From a checkpoint of a small transformer trained on Wikipedia: RMSNorm before each block, 144M tokens.
Each number is 200 + 30 x the weight over its row's rms, rounded and kept within 0 to 999. Layers, rows and columns count from 0. The size before them is the row's rms in percent of the matrix's.

# layer 15 MLP gate, 192x128, rms 0.0799, rows 42-78, columns 0-63
096,203,260,192,198,218,180,226,214,216,169,203,149,176,218,206,188,194,180,217,205,237,214,185,196,226,174,186,219,258,151,150,203,241,258,198,215,197,203,262,279,218,209,199,196,191,203,217,126,233,156,139,205,180,233,212,188,230,238,192,187,179,239,155,174
100,218,158,167,164,181,224,192,233,198,245,201,224,214,185,133,169,183,213,185,213,246,188,183,217,196,210,207,223,155,178,181,218,253,225,265,215,210,183,192,210,223,214,178,211,219,180,174,255,205,208,216,167,228,198,172,206,137,183,160,179,212,265,232,194
096,210,170,169,208,185,186,167,227,192,191,212,154,197,211,223,232,257,220,173,245,279,210,207,208,210,256,243,174,271,205,210,236,207,245,141,277,211,221,189,210,212,257,229,187,218,161,212,197,181,173,168,227,247,197,201,207,239,232,154,175,229,174,155,217
103,180,176,236,197,184,224,191,164,255,180,207,138,208,228,147,198,203,192,186,160,198,218,222,167,216,130,225,212,214,124,189,175,191,250,160,157,198,207,255,225,201,207,196,220,142,246,265,180,215,193,200,210,198,173,223,236,190,225,190,265,195,258,236,221
098,221,209,176,215,158,171,196,196,222,243,182,199,162,178,214,197,197,185,213,205,244,228,244,245,155,203,181,221,214,172,228,174,188,202,187,224,220,231,244,227,137,201,200,232,187,229,169,199,212,235,244,226,168,190,131,198,223,193,239,203,202,164,222,213
101,204,228,248,226,238,165,163,235,188,184,219,165,169,152,171,186,200,166,228,230,188,211,210,180,217,185,182,266,240,195,149,209,252,212,208,152,181,222,136,217,157,130,242,154,186,178,201,177,180,191,214,215,262,191,218,208,227,209,243,184,235,136,157,225
101,224,218,277,151,158,207,198,163,198,227,135,187,160,171,188,183,194,219,227,222,132,216,175,182,167,164,229,159,226,161,229,166,218,201,237,197,174,201,218,179,211,169,167,217,168,168,199,189,199,219,181,172,173,189,124,218,182,176,144,203,260,198,207,242
103,228,203,188,187,191,214,172,180,170,242,179,192,200,180,221,171,212,204,230,204,201,190,156,157,199,177,190,174,273,166,217,228,226,224,252,204,172,200,256,176,204,207,217,183,197,199,203,160,178,194,241,188,213,205,199,176,274,111,185,188,160,219,214,241
104,217,160,208,165,151,143,237,190,220,219,210,272,190,226,161,264,215,199,174,211,185,203,194,229,221,180,248,196,207,205,187,227,206,227,219,183,250,211,157,197,190,127,224,217,163,211,200,249,199,204,173,187,266,187,158,236,204,151,197,178,206,168,205,177
098,191,168,189,220,235,174,211,251,228,206,188,186,223,210,231,233,192,191,210,239,215,174,216,189,168,206,148,203,193,203,226,231,269,223,223,162,152,178,179,246,187,147,195,254,208,147,202,223,195,171,204,147,247,177,266,234,227,156,159,230,177,183,240,225
098,181,160,205,171,232,205,266,182,223,178,179,233,186,228,246,212,168,214,175,173,191,192,161,173,122,216,184,200,176,246,174,160,206,192,134,222,251,211,210,191,208,154,199,222,202,156,187,177,194,199,191,163,187,174,222,192,196,135,205,222,199,180,243,149
093,154,182,143,267,221,196,264,180,224,192,163,246,221,190,244,234,149,136,215,241,132,156,170,224,215,190,137,234,183,215,212,225,186,222,141,239,235,203,155,230,199,159,203,228,220,193,216,243,214,171,195,168,189,198,168,235,214,175,196,205,228,205,235,203
096,206,161,231,210,197,230,221,196,195,202,166,129,174,180,143,191,252,217,173,244,170,101,176,143,199,221,216,172,212,186,235,226,198,212,181,200,217,225,246,163,183,217,180,212,248,228,223,218,169,201,154,192,204,193,234,225,178,180,230,157,249,206,204,252
105,229,204,178,179,195,172,173,218,187,211,219,207,203,263,232,141,174,214,194,236,200,222,223,228,187,230,201,169,241,211,202,237,249,214,183,209,229,224,169,196,174,231,227,278,200,196,167,185,214,186,202,208,218,229,207,201,212,183,181,212,178,170,249,129
100,240,182,238,220,134,236,202,212,193,231,239,179,231,193,195,197,190,207,248,184,181,156,234,149,211,158,202,164,218,220,205,199,176,188,223,198,183,187,183,234,218,234,196,136,188,190,210,219,228,206,188,184,211,204,183,236,164,122,217,160,204,175,183,157
104,171,160,228,225,175,199,204,217,183,172,234,230,150,199,198,218,236,180,246,177,173,182,196,234,190,234,244,136,179,186,171,204,207,169,186,227,196,155,211,168,198,210,171,135,237,183,211,242,165,279,158,197,214,236,215,159,188,174,192,226,202,218,264,142
106,180,190,201,161,230,191,167,215,272,184,158,213,230,222,178,225,207,156,222,219,208,179,175,272,176,214,201,243,253,183,247,200,194,228,192,171,197,218,265,222,208,198,240,166,205,201,192,155,201,208,165,192,189,203,207,193,189,139,190,231,222,230,223,188
105,199,199,203,181,201,160,210,150,204,228,147,212,191,204,252,205,208,182,258,211,213,207,199,256,207,215,185,204,208,173,143,131,193,217,183,160,143,229,257,194,246,234,219,230,211,250,213,223,203,207,182,234,173,169,228,241,122,188,197,185,196,174,234,212
102,209,184,236,193,194,224,190,198,202,205,129,207,182,218,270,191,221,235,242,202,215,178,187,230,185,159,256,180,225,151,116,169,216,154,210,206,122,263,217,200,206,199,226,210,132,172,137,218,242,213,173,236,197,232,231,191,194,202,240,178,203,202,222,219
099,202,195,228,151,200,173,191,180,138,195,199,190,205,151,200,174,178,233,165,200,263,181,175,212,193,204,201,106,181,167,230,185,229,242,144,241,208,173,171,202,171,177,178,229,210,232,147,155,163,232,176,216,176,191,211,225,235,168,227,174,178,184,203,196
106,226,195,176,175,230,175,235,211,179,186,190,198,156,189,183,188,180,228,203,185,228,142,231,239,271,227,207,175,255,173,166,197,219,250,176,244,190,185,190,208,192,195,196,211,215,226,244,139,187,228,181,205,215,193,184,220,237,189,221,214,237,187,190,215
106,239,166,209,267,136,195,168,175,193,184,201,234,214,155,244,237,153,192,259,142,199,192,210,195,209,205,199,208,184,215,234,180,147,171,211,208,180,206,220,278,217,200,229,222,183,212,272,160,226,149,185,246,210,195,186,235,162,172,223,203,168,225,243,178
090,198,230,156,157,182,204,231,175,234,200,199,260,171,230,197,209,208,234,244,214,202,161,186,227,170,192,230,200,208,162,178,300,208,164,168,172,198,225,175,190,220,173,221,201,227,131,197,210,179,203,223,232,209,219,224,215,229,199,199,213,244,166,224,219
101,243,165,175,177,270,207,168,211,232,180,214,217,212,155,197,142,185,177,176,182,209,222,174,226,215,183,201,227,212,206,157,210,151,219,199,214,161,208,289,171,201,204,194,185,211,164,163,200,232,258,215,196,195,216,150,182,215,183,202,254,175,259,201,177
098,140,246,229,208,260,208,206,266,183,227,262,181,192,180,213,231,186,210,178,235,188,174,222,172,205,246,260,184,234,199,225,226,236,182,185,155,214,275,241,207,193,157,193,258,206,204,229,222,198,202,156,167,203,170,203,184,246,170,224,191,212,249,216,184
103,164,188,185,218,273,178,205,201,165,180,224,200,235,214,191,197,210,171,197,183,212,221,231,233,210,181,191,216,198,228,230,160,152,209,196,273,221,217,218,136,182,185,191,191,175,238,134,284,231,203,169,233,237,183,248,186,166,199,167,154,143,173,200,226
098,223,210,152,232,228,230,226,222,196,253,200,177,191,182,161,199,223,215,237,199,183,167,146,191,226,239,175,197,178,195,194,237,197,190,181,231,175,225,218,166,202,189,174,190,220,210,213,198,252,225,243,184,262,135,265,146,123,169,205,189,182,201,211,213
105,135,229,228,270,220,225,178,156,208,205,221,233,223,177,216,231,230,148,269,201,235,174,221,212,202,192,204,150,158,196,202,179,237,143,199,192,188,189,239,147,159,230,194,224,176,203,198,180,206,199,185,158,187,208,241,197,199,230,220,203,231,201,217,207
099,189,206,204,213,158,158,187,161,239,147,250,192,152,201,185,181,276,195,288,180,160,193,230,181,224,199,164,170,199,163,191,199,223,271,206,176,183,180,228,180,177,221,214,202,198,254,195,167,162,154,168,206,203,265,210,224,199,196,122,238,224,208,201,198
095,186,149,228,165,197,162,232,181,189,206,135,219,209,215,186,181,169,186,167,259,188,191,211,192,163,197,191,178,250,192,227,179,228,132,172,171,120,188,153,170,176,252,191,233,182,192,152,192,233,226,215,199,227,239,192,196,235,155,224,166,232,191,185,185
102,284,231,200,200,212,198,185,202,179,193,154,244,220,222,277,241,202,183,182,163,241,204,253,220,190,224,142,171,215,168,253,231,220,207,253,175,196,233,209,226,193,204,235,219,193,256,214,144,209,156,164,194,217,215,207,271,148,181,214,189,210,204,216,222
108,226,214,217,181,213,187,202,209,237,201,201,199,209,251,251,161,188,180,180,192,162,190,249,265,200,185,188,148,218,187,232,203,225,227,218,189,169,202,168,202,180,175,213,182,241,211,254,224,182,238,195,159,130,192,224,183,126,229,195,174,212,232,208,256
113,177,187,202,192,230,144,211,192,220,183,195,197,196,186,213,198,226,131,241,234,214,191,134,230,200,223,144,178,220,182,204,157,196,232,172,247,199,208,219,197,206,143,211,212,198,181,168,161,176,178,161,162,203,235,150,167,206,181,234,176,172,206,200,202
102,176,170,147,149,232,211,189,220,194,189,196,152,232,207,125,200,217,230,195,193,191,156,272,210,218,174,183,216,242,167,246,158,189,121,177,235,180,223,226,205,182,165,236,233,181,196,220,225,230,212,172,190,186,203,210,236,200,222,251,186,197,190,244,261
095,228,211,162,206,218,195,207,238,171,104,179,154,184,231,227,158,183,213,201,134,230,227,201,218,185,201,230,207,232,147,217,259,229,191,192,231,183,214,205,169,204,192,232,186,180,193,219,188,208,213,149,140,191,205,184,248,248,241,293,255,228,216,161,221
098,220,155,213,206,189,257,173,186,197,175,194,205,199,188,198,230,250,205,184,194,171,181,166,136,226,206,260,173,200,210,271,186,209,234,257,139,227,197,187,201,211,152,186,219,132,176,185,157,189,254,198,202,231,191,224,214,261,230,186,216,197,252,139,189
094,179,185,205,229,206,123,164,221,258,210,184,202,168,167,141,199,165,228,192,173,144,228,214,209,259,223,239,212,208,242,200,215,217,197,193,164,151,244,193,181,178,188,205,216,247,185,229,161,182,194,170,178,206,144,207,211,161,202,208,213,167,218,214,240
# layer 15 MLP up, 192x128, rms 0.0799, rows 42-77, columns 0-63
095,188,218,221,223,159,202,203,253,208,220,183,184,230,166,218,161,226,181,211,227,190,207,230,215,196,169,185,164,193,219,240,231,183,223,199,175,211,237,186,195,266,220,141,142,170,162,215,178,164,213,158,172,219,242,197,256,228,189,195,247,223,220,266,157
103,183,185,170,236,270,137,188,211,211,201,224,172,153,232,207,240,183,191,219,232,131,202,215,204,182,213,224,194,229,211,136,218,201,229,130,211,222,131,205,234,225,226,151,243,186,197,145,232,237,250,188,197,197,161,187,218,240,199,233,203,231,157,150,184
099,192,192,238,202,216,210,228,166,192,181,210,221,218,229,211,221,220,201,201,232,173,221,193,241,168,147,182,208,202,217,195,202,191,243,230,151,237,228,207,223,226,183,214,193,217,185,189,173,170,202,143,131,166,227,212,228,202,147,258,233,242,178,195,197
099,205,175,181,190,233,203,190,140,141,171,190,196,256,182,180,204,200,159,233,258,162,220,226,135,196,204,214,222,208,260,244,166,149,222,144,217,181,204,181,148,170,239,197,167,202,172,210,200,208,198,186,148,139,223,151,180,160,180,203,218,198,169,210,195
097,168,201,146,164,167,200,178,203,188,244,193,136,185,235,102,191,213,208,234,209,190,201,246,183,206,176,209,216,200,165,189,223,155,209,141,178,228,212,174,216,208,197,164,170,246,169,184,177,150,256,197,166,223,221,159,161,188,223,213,239,194,225,226,212
104,199,206,212,222,199,224,226,223,183,169,175,204,190,137,240,239,184,187,236,225,228,220,200,277,199,175,204,220,202,232,208,255,193,200,258,192,176,184,188,225,185,188,147,185,155,226,230,214,151,195,241,150,232,180,191,201,201,160,186,203,212,156,204,244
106,258,204,207,236,206,172,193,229,235,211,172,149,185,240,199,257,244,236,225,199,189,231,168,158,226,179,243,227,164,230,249,204,185,189,205,220,189,197,174,207,160,205,247,196,240,235,213,208,239,218,253,229,230,165,228,153,226,201,185,130,240,180,203,192
103,247,209,213,210,188,168,187,204,204,247,245,160,248,184,138,236,222,213,183,174,210,188,201,219,173,217,203,220,203,222,215,205,222,200,179,223,183,211,199,218,146,140,158,163,200,138,201,129,215,254,176,187,196,189,199,197,208,219,210,159,220,230,199,202
107,205,188,167,214,182,166,227,211,154,201,230,198,180,233,267,194,197,201,214,228,223,150,151,179,151,198,210,186,211,202,187,242,228,161,142,204,180,195,178,176,231,227,177,218,212,223,255,202,180,165,196,210,244,209,239,155,218,174,189,244,235,229,217,248
091,221,225,247,200,205,249,239,246,242,146,162,200,192,195,205,180,206,198,165,167,199,125,194,225,185,185,218,243,186,235,165,189,192,259,243,177,177,178,159,185,253,187,241,200,158,179,205,229,157,225,153,227,190,216,179,212,232,213,220,191,197,206,204,188
095,227,168,172,243,203,208,200,184,231,176,233,220,196,226,214,219,178,199,213,237,225,212,152,196,234,237,215,200,213,252,213,210,236,216,218,168,209,214,154,207,277,167,240,162,222,222,186,190,227,183,240,198,169,191,210,249,261,232,233,198,238,271,191,193
089,232,212,225,159,226,192,154,130,226,148,205,176,205,254,167,188,197,147,242,218,243,190,208,173,181,149,241,199,227,192,193,216,181,216,230,259,209,196,200,175,165,195,171,225,232,171,160,245,155,207,207,221,251,194,129,212,180,198,241,207,166,187,225,213
103,179,184,259,227,248,200,207,159,177,171,180,192,227,194,171,192,211,203,219,155,164,196,203,257,180,244,235,205,218,218,181,184,198,226,192,175,239,269,227,187,215,241,214,208,222,211,223,202,232,167,147,186,172,223,272,174,191,237,193,193,194,156,186,264
098,236,203,237,204,139,187,253,196,230,237,233,247,204,154,193,217,257,194,246,201,226,167,212,264,187,164,199,220,224,190,215,254,215,176,216,186,222,206,188,236,196,160,214,230,206,183,186,221,184,231,262,229,194,252,173,153,266,205,199,182,218,214,274,186
105,190,197,124,231,148,203,247,240,198,226,198,243,198,175,176,190,224,176,249,212,159,168,243,152,221,199,194,175,161,235,193,195,199,196,148,238,210,169,237,224,188,241,140,195,155,215,167,187,225,192,161,173,212,204,170,172,207,216,236,176,257,153,230,222
100,153,228,270,138,127,211,150,207,179,140,259,173,173,200,230,211,203,187,186,243,194,200,189,216,245,181,199,203,213,192,204,228,194,189,192,240,220,218,211,238,218,190,225,192,161,187,177,215,196,178,186,214,224,215,191,225,188,231,207,192,230,175,218,209
102,184,144,215,179,179,210,200,209,109,243,195,232,214,232,191,215,189,188,210,168,223,223,201,221,183,212,190,209,177,253,208,199,169,176,225,173,237,186,206,146,228,207,237,229,215,188,227,167,176,188,181,244,181,249,273,198,215,180,179,279,218,197,202,193
101,181,216,228,211,221,210,267,244,202,198,144,218,167,198,172,177,243,160,207,170,176,194,239,198,218,210,219,200,147,192,213,217,178,172,174,217,175,144,255,278,230,173,248,253,168,153,206,129,231,153,196,196,177,200,191,153,211,193,212,207,225,165,165,183
102,207,179,186,193,184,132,169,182,178,192,188,230,201,271,174,231,225,181,165,226,205,181,276,244,229,220,207,208,219,196,190,216,171,120,165,142,247,151,210,205,140,171,184,221,211,217,211,194,304,202,172,189,172,183,189,217,204,202,179,192,185,184,177,148
098,201,162,192,210,227,224,216,225,224,179,226,163,255,216,225,211,239,212,153,183,172,240,189,182,183,171,180,216,183,200,234,162,178,295,199,199,207,189,230,162,231,196,186,165,190,215,229,244,205,223,197,256,208,201,154,228,208,232,173,274,258,207,181,217
104,202,171,202,222,172,166,242,245,200,229,175,193,189,202,232,187,186,201,188,239,249,228,188,213,182,141,215,218,222,235,213,271,195,181,200,216,188,191,220,237,223,267,184,223,205,170,182,257,224,179,167,155,209,241,219,172,226,210,157,224,249,178,203,152
091,154,213,160,233,259,175,177,144,231,212,128,196,204,249,237,177,201,220,199,254,250,183,235,211,208,174,163,209,207,200,177,210,163,185,203,153,199,231,218,245,169,200,229,207,217,157,214,207,206,216,185,192,169,195,203,199,174,163,166,240,141,214,251,156
096,157,178,192,165,199,206,193,182,185,203,139,215,235,228,205,261,160,205,189,212,219,182,157,268,197,203,265,180,236,191,209,191,172,207,217,228,256,210,259,157,185,193,225,170,219,207,188,216,260,176,177,193,244,223,197,210,177,171,222,234,244,214,243,229
096,152,220,204,214,191,202,251,177,192,195,241,177,229,185,218,221,197,154,234,213,193,167,213,185,165,156,167,199,194,140,175,217,244,181,219,188,216,137,225,167,237,268,244,151,208,195,150,147,216,197,212,211,188,181,195,174,220,268,217,192,161,187,213,183
111,187,196,189,226,182,211,186,199,207,235,243,164,185,211,247,233,163,161,192,213,161,253,274,151,239,133,177,195,196,137,125,206,244,186,190,172,230,247,187,171,216,184,246,172,205,199,214,197,195,138,194,164,219,152,143,205,190,236,204,172,217,220,189,198
112,249,193,233,210,187,218,210,215,192,235,166,196,254,217,267,129,202,204,160,174,170,191,175,219,193,160,195,254,219,199,206,178,210,250,240,182,198,211,136,186,221,207,199,167,169,242,158,175,237,199,209,191,123,185,157,196,180,178,147,189,228,174,211,177
102,152,236,174,179,252,263,221,205,164,223,258,220,198,186,150,175,213,188,190,229,210,227,176,177,228,207,188,173,196,214,220,139,186,226,226,206,219,262,200,211,209,231,196,248,214,195,195,239,194,231,195,237,222,204,215,226,188,230,227,177,196,172,225,215
109,220,230,242,216,309,165,201,199,189,173,243,207,171,253,188,176,184,208,196,183,211,172,163,200,189,196,178,214,158,208,178,246,197,175,201,183,199,220,204,199,183,205,244,314,258,245,202,197,213,175,202,193,180,182,155,202,248,177,200,201,203,132,198,199
094,168,193,198,197,203,155,181,173,204,166,187,242,217,148,215,173,196,208,210,230,128,186,193,250,210,287,150,220,164,213,184,204,238,213,170,209,195,236,195,164,220,256,213,214,212,206,205,176,160,179,258,178,209,185,241,164,190,176,173,189,210,169,159,213
093,201,207,190,220,188,172,226,201,252,142,222,217,220,199,159,179,234,204,197,121,211,191,211,252,198,209,192,220,215,218,218,170,186,239,103,223,220,242,144,191,163,203,166,180,223,245,159,186,236,211,161,195,218,196,202,201,246,209,205,160,195,209,157,152
101,193,145,207,176,231,227,187,223,206,209,192,196,231,245,263,244,154,190,201,212,239,218,201,202,193,207,206,204,217,219,191,204,203,201,176,175,164,241,174,176,248,145,207,217,171,239,196,156,142,241,241,220,189,215,186,231,232,248,204,206,239,192,179,203
104,231,109,165,146,255,204,232,239,212,168,176,174,200,146,206,185,191,166,170,177,241,229,252,152,183,182,229,224,168,227,186,180,220,229,207,215,141,193,188,206,249,208,235,179,221,169,199,190,221,247,210,175,210,234,193,230,211,250,214,240,181,236,229,198
110,237,212,215,226,132,187,177,252,179,185,218,241,169,202,224,221,194,240,171,180,213,223,169,207,156,136,153,162,171,204,210,192,167,183,236,183,191,175,234,188,196,189,199,145,230,199,207,216,238,197,213,193,189,181,206,238,169,167,218,225,129,211,145,216
102,185,197,216,226,152,207,221,209,225,188,155,224,238,229,237,236,211,209,185,236,226,209,229,232,184,153,198,219,168,160,247,231,246,181,231,154,193,188,207,251,241,204,154,156,216,159,191,168,198,220,204,200,195,251,187,198,187,149,244,209,192,177,198,214
092,168,177,205,202,189,215,298,214,171,244,169,199,193,149,171,205,214,165,169,234,196,256,210,245,206,180,241,189,202,195,199,184,237,216,240,204,215,229,146,175,222,186,265,210,207,172,221,214,204,155,173,223,183,171,209,161,172,282,209,222,224,203,201,188
105,241,185,181,275,235,211,162,200,200,173,253,160,196,257,201,168,161,233,242,171,131,196,154,236,255,200,191,204,163,204,241,241,141,197,225,214,182,207,170,181,193,195,237,156,228,230,212,201,209,192,172,185,193,207,236,235,203,180,219,161,201,180,217,174
# layer 15 MLP down (transposed), 192x128, rms 0.0799, rows 42-77, columns 0-63
097,231,146,179,191,260,165,223,176,197,135,180,199,213,209,194,244,210,206,284,197,239,220,177,178,198,225,234,211,173,160,237,213,204,237,219,191,214,171,184,211,224,190,203,213,183,199,186,223,193,157,202,199,187,231,179,220,189,210,214,245,170,177,226,185
093,192,199,251,78,199,196,228,215,238,173,201,246,222,176,201,156,189,224,221,230,225,209,195,169,204,208,211,188,205,215,181,202,205,190,208,287,209,147,181,236,189,186,222,220,221,213,227,213,253,244,195,196,273,169,187,199,209,263,164,189,196,268,195,223
096,178,147,221,214,228,228,168,211,203,233,231,206,186,178,176,156,144,222,284,225,242,203,210,182,193,276,238,236,177,185,186,187,218,124,192,202,180,204,215,213,220,210,178,168,185,203,229,207,140,246,218,179,219,205,178,225,137,227,172,213,236,200,200,206
102,209,219,220,173,166,191,169,241,219,176,141,204,194,202,187,215,213,229,224,220,217,229,212,200,218,210,176,212,205,177,231,147,220,202,183,186,205,215,183,213,172,269,197,240,210,215,188,217,175,172,216,198,175,203,186,177,164,162,168,169,272,263,277,237
091,209,163,266,202,214,183,174,166,226,143,239,235,188,200,215,231,221,152,210,118,226,177,179,192,185,212,239,184,186,212,241,199,207,232,219,168,207,234,156,198,204,180,195,163,168,231,178,203,208,202,244,182,219,242,232,185,191,206,193,176,180,205,178,166
101,191,249,225,162,153,239,184,219,189,205,221,207,149,199,159,173,158,228,271,180,205,169,188,196,223,190,192,232,162,178,176,233,170,236,241,156,227,197,168,182,139,207,207,225,137,223,217,185,203,196,233,224,229,240,182,226,173,183,192,227,193,176,203,238
105,189,207,222,231,190,178,152,274,182,120,182,182,187,238,184,228,169,272,231,228,198,200,239,212,197,209,232,222,186,197,198,198,209,145,163,177,218,195,212,201,236,234,165,177,197,177,201,219,280,211,131,227,183,159,224,219,250,192,220,193,242,164,170,162
103,201,260,249,259,252,187,169,177,226,198,164,192,193,185,213,178,221,179,199,188,197,236,264,220,180,219,254,219,163,200,112,224,182,209,120,205,169,191,199,227,180,270,235,233,240,221,165,143,181,233,209,210,185,200,216,169,236,154,220,231,200,220,199,207
104,239,146,198,193,286,198,172,240,198,209,197,239,207,169,196,199,201,253,211,179,210,192,218,197,218,162,239,237,157,222,193,237,158,235,176,141,147,238,219,223,204,215,229,228,201,218,220,206,183,194,206,240,284,208,204,215,168,219,173,211,172,193,144,180
096,156,217,234,215,148,180,189,162,215,248,188,174,188,248,187,191,190,253,184,150,201,194,220,225,250,195,193,243,172,175,182,200,197,240,227,182,179,170,217,224,185,199,191,208,223,190,150,211,270,181,202,182,267,172,238,232,228,179,182,169,183,186,222,157
096,160,202,195,204,157,215,211,188,167,190,232,193,197,215,237,200,174,193,169,199,237,222,171,180,208,183,252,232,156,112,240,232,190,190,176,251,225,180,233,194,193,146,192,203,249,237,137,195,236,170,208,170,205,190,208,234,218,190,234,231,159,199,249,204
091,244,225,158,238,156,195,215,185,222,268,175,222,194,189,213,189,216,209,289,179,160,189,172,187,184,189,187,152,246,203,162,225,137,177,188,192,199,193,167,212,253,215,224,196,143,215,230,204,225,206,162,165,180,167,150,184,218,195,178,177,191,246,222,160
103,211,135,251,220,238,209,236,225,239,196,199,148,211,215,163,228,191,157,275,184,177,203,209,161,221,209,267,166,147,218,205,179,195,216,146,206,234,212,211,190,213,204,197,191,221,186,209,163,189,176,185,173,207,173,214,220,206,221,203,187,210,141,178,240
101,193,210,196,209,190,176,193,172,168,217,199,234,242,243,166,204,175,192,195,217,164,184,169,154,193,196,177,128,192,279,188,206,197,222,187,205,167,201,216,191,187,235,225,202,171,147,212,200,178,179,140,191,212,247,149,190,159,222,205,185,171,258,246,235
100,240,200,185,198,209,222,189,182,178,211,225,196,187,207,191,171,200,222,138,179,207,249,212,201,183,208,228,235,206,111,167,248,239,179,147,250,234,235,226,140,170,159,200,237,229,244,197,209,200,208,194,218,175,236,185,186,210,224,179,185,188,212,209,215
096,194,169,192,190,183,193,245,201,260,221,184,202,181,254,210,156,210,191,168,135,168,192,185,238,186,182,185,208,164,206,201,216,187,250,177,183,178,268,228,214,194,158,139,164,185,206,206,165,215,230,231,226,209,201,189,179,159,169,213,209,197,211,261,233
086,229,180,188,150,195,213,222,194,216,241,193,185,177,236,233,226,197,225,149,175,160,183,159,231,168,216,235,189,232,140,226,238,225,228,148,215,207,196,198,182,146,194,180,278,231,176,188,200,169,153,219,131,236,192,191,178,206,186,219,237,226,146,262,193
101,209,191,155,174,233,205,175,184,261,136,185,205,234,196,224,189,209,229,179,174,187,191,172,133,138,206,213,188,164,194,208,201,149,225,171,178,256,189,221,195,154,160,196,226,243,183,217,240,244,208,230,218,217,239,202,165,189,187,214,256,229,171,139,199
101,200,225,204,136,205,195,170,208,199,183,128,194,198,240,205,233,220,199,174,210,186,235,192,263,212,197,203,199,232,168,196,223,196,152,178,253,176,182,174,252,211,170,216,212,235,211,211,142,195,172,240,213,220,183,187,197,176,180,189,190,250,225,213,177
099,181,223,164,177,194,190,230,213,222,204,211,212,122,196,200,256,217,185,224,159,282,182,211,173,168,217,200,214,189,218,142,212,254,164,232,178,219,176,152,155,232,174,179,201,173,144,249,238,155,192,182,143,240,186,174,168,215,179,181,206,163,228,192,190
102,166,124,158,190,192,188,226,176,283,206,197,173,184,163,231,216,232,238,166,165,232,182,208,210,183,274,149,170,143,190,178,163,179,232,234,252,195,147,215,179,172,195,189,170,169,177,178,240,206,194,221,222,234,235,249,140,205,233,244,191,181,168,196,163
095,207,172,186,158,192,204,228,217,175,209,207,186,192,215,167,209,152,230,151,145,157,221,226,261,214,196,265,229,216,205,164,165,210,178,188,188,156,208,176,259,204,176,197,150,200,180,173,205,179,218,206,219,142,207,223,193,201,180,213,218,213,171,220,187
094,210,232,167,200,193,182,166,198,202,232,208,237,229,217,206,162,180,218,190,198,171,219,214,202,234,192,185,134,225,152,237,243,194,142,252,132,173,225,234,147,209,210,172,239,189,212,228,223,184,162,191,237,199,243,203,177,181,200,205,217,202,157,228,219
094,192,204,222,138,194,205,198,207,203,237,198,250,138,229,204,175,182,204,181,205,223,157,190,183,203,188,186,198,217,205,203,145,188,216,180,207,210,289,228,182,159,177,160,212,231,204,194,209,197,235,215,227,183,203,189,162,198,198,186,216,240,161,158,237
097,220,196,227,204,184,190,222,234,188,162,156,214,271,199,219,219,206,214,278,179,185,214,160,201,139,144,212,242,182,238,170,189,202,192,182,174,177,130,221,197,228,234,220,267,234,205,188,207,215,166,198,236,251,174,192,176,210,206,218,247,259,190,215,222
103,190,175,241,139,207,186,200,178,207,156,225,154,218,190,224,177,168,166,239,234,169,176,149,252,177,139,190,180,182,136,202,192,266,155,161,214,197,214,203,128,198,202,205,218,191,211,205,155,183,232,215,254,229,218,220,207,208,233,227,167,242,179,224,196
104,173,203,200,260,173,167,158,167,186,187,185,237,211,226,168,228,183,152,217,182,208,207,224,222,139,184,166,185,189,173,228,206,230,234,163,172,183,181,248,252,188,209,177,138,210,102,213,213,269,221,231,197,206,167,211,175,201,166,178,192,252,182,172,182
105,174,258,197,187,208,199,169,132,152,228,192,222,174,235,200,210,244,194,194,210,237,149,215,243,210,206,194,211,229,205,230,127,174,170,189,209,221,205,240,197,207,196,219,240,192,245,241,214,182,244,222,229,168,214,234,257,206,212,152,207,174,236,193,260
092,194,215,251,184,213,236,172,256,198,172,183,176,232,258,186,196,222,221,232,146,178,202,188,224,134,189,149,190,186,213,223,153,180,249,267,236,155,180,199,226,196,219,155,165,168,183,184,182,183,194,228,165,237,187,171,261,223,178,140,172,213,216,240,183
093,171,240,186,198,179,199,131,204,238,199,226,120,179,253,199,162,216,250,223,214,197,206,145,170,189,152,170,254,188,172,216,212,215,202,184,230,275,219,237,242,208,205,173,219,239,202,185,177,195,204,198,168,212,264,181,211,204,169,213,175,219,201,160,183
105,185,261,254,202,248,169,232,163,237,201,193,159,222,200,190,166,164,237,157,250,202,186,186,229,219,174,180,150,248,198,189,248,172,171,232,187,186,192,227,162,158,216,207,215,231,179,170,178,201,156,182,209,206,161,196,259,189,173,211,222,205,196,192,171
108,183,248,194,220,208,229,199,149,208,210,164,200,147,152,209,194,166,168,163,232,188,217,223,181,202,169,216,215,203,197,138,172,227,210,195,191,175,185,271,219,205,199,190,154,185,202,199,176,229,224,187,189,251,191,180,168,196,181,197,227,149,243,216,167
109,194,182,190,228,276,189,225,163,249,200,235,184,185,210,251,199,203,233,216,221,204,238,157,211,212,158,190,222,188,157,232,217,189,199,207,188,162,147,169,179,206,220,196,189,136,265,139,201,167,169,197,222,196,240,202,158,212,217,186,208,178,198,236,150
100,243,190,195,171,169,164,183,197,185,250,274,229,195,199,196,190,196,263,205,206,181,156,183,217,194,203,173,188,192,212,175,175,235,231,210,228,192,258,220,147,243,212,193,265,253,211,241,192,268,189,204,253,168,186,183,220,187,245,231,197,196,182,280,170
099,212,224,186,210,204,177,179,189,231,203,202,253,224,198,261,154,161,211,190,246,178,206,173,231,180,216,211,239,155,211,223,217,165,145,171,183,203,165,220,238,207,204,218,196,210,216,206,194,208,167,179,187,213,217,180,149,216,180,165,207,161,112,235,205
103,238,190,246,199,180,222,172,195,206,208,215,203,234,208,155,231,229,125,157,196,198,251,179,219,176,197,226,213,210,258,170,158,236,176,202,221,219,190,155,190,200,147,213,183,196,208,133,162,179,145,192,176,260,218,173,196,229,217,233,186,191,215,168,172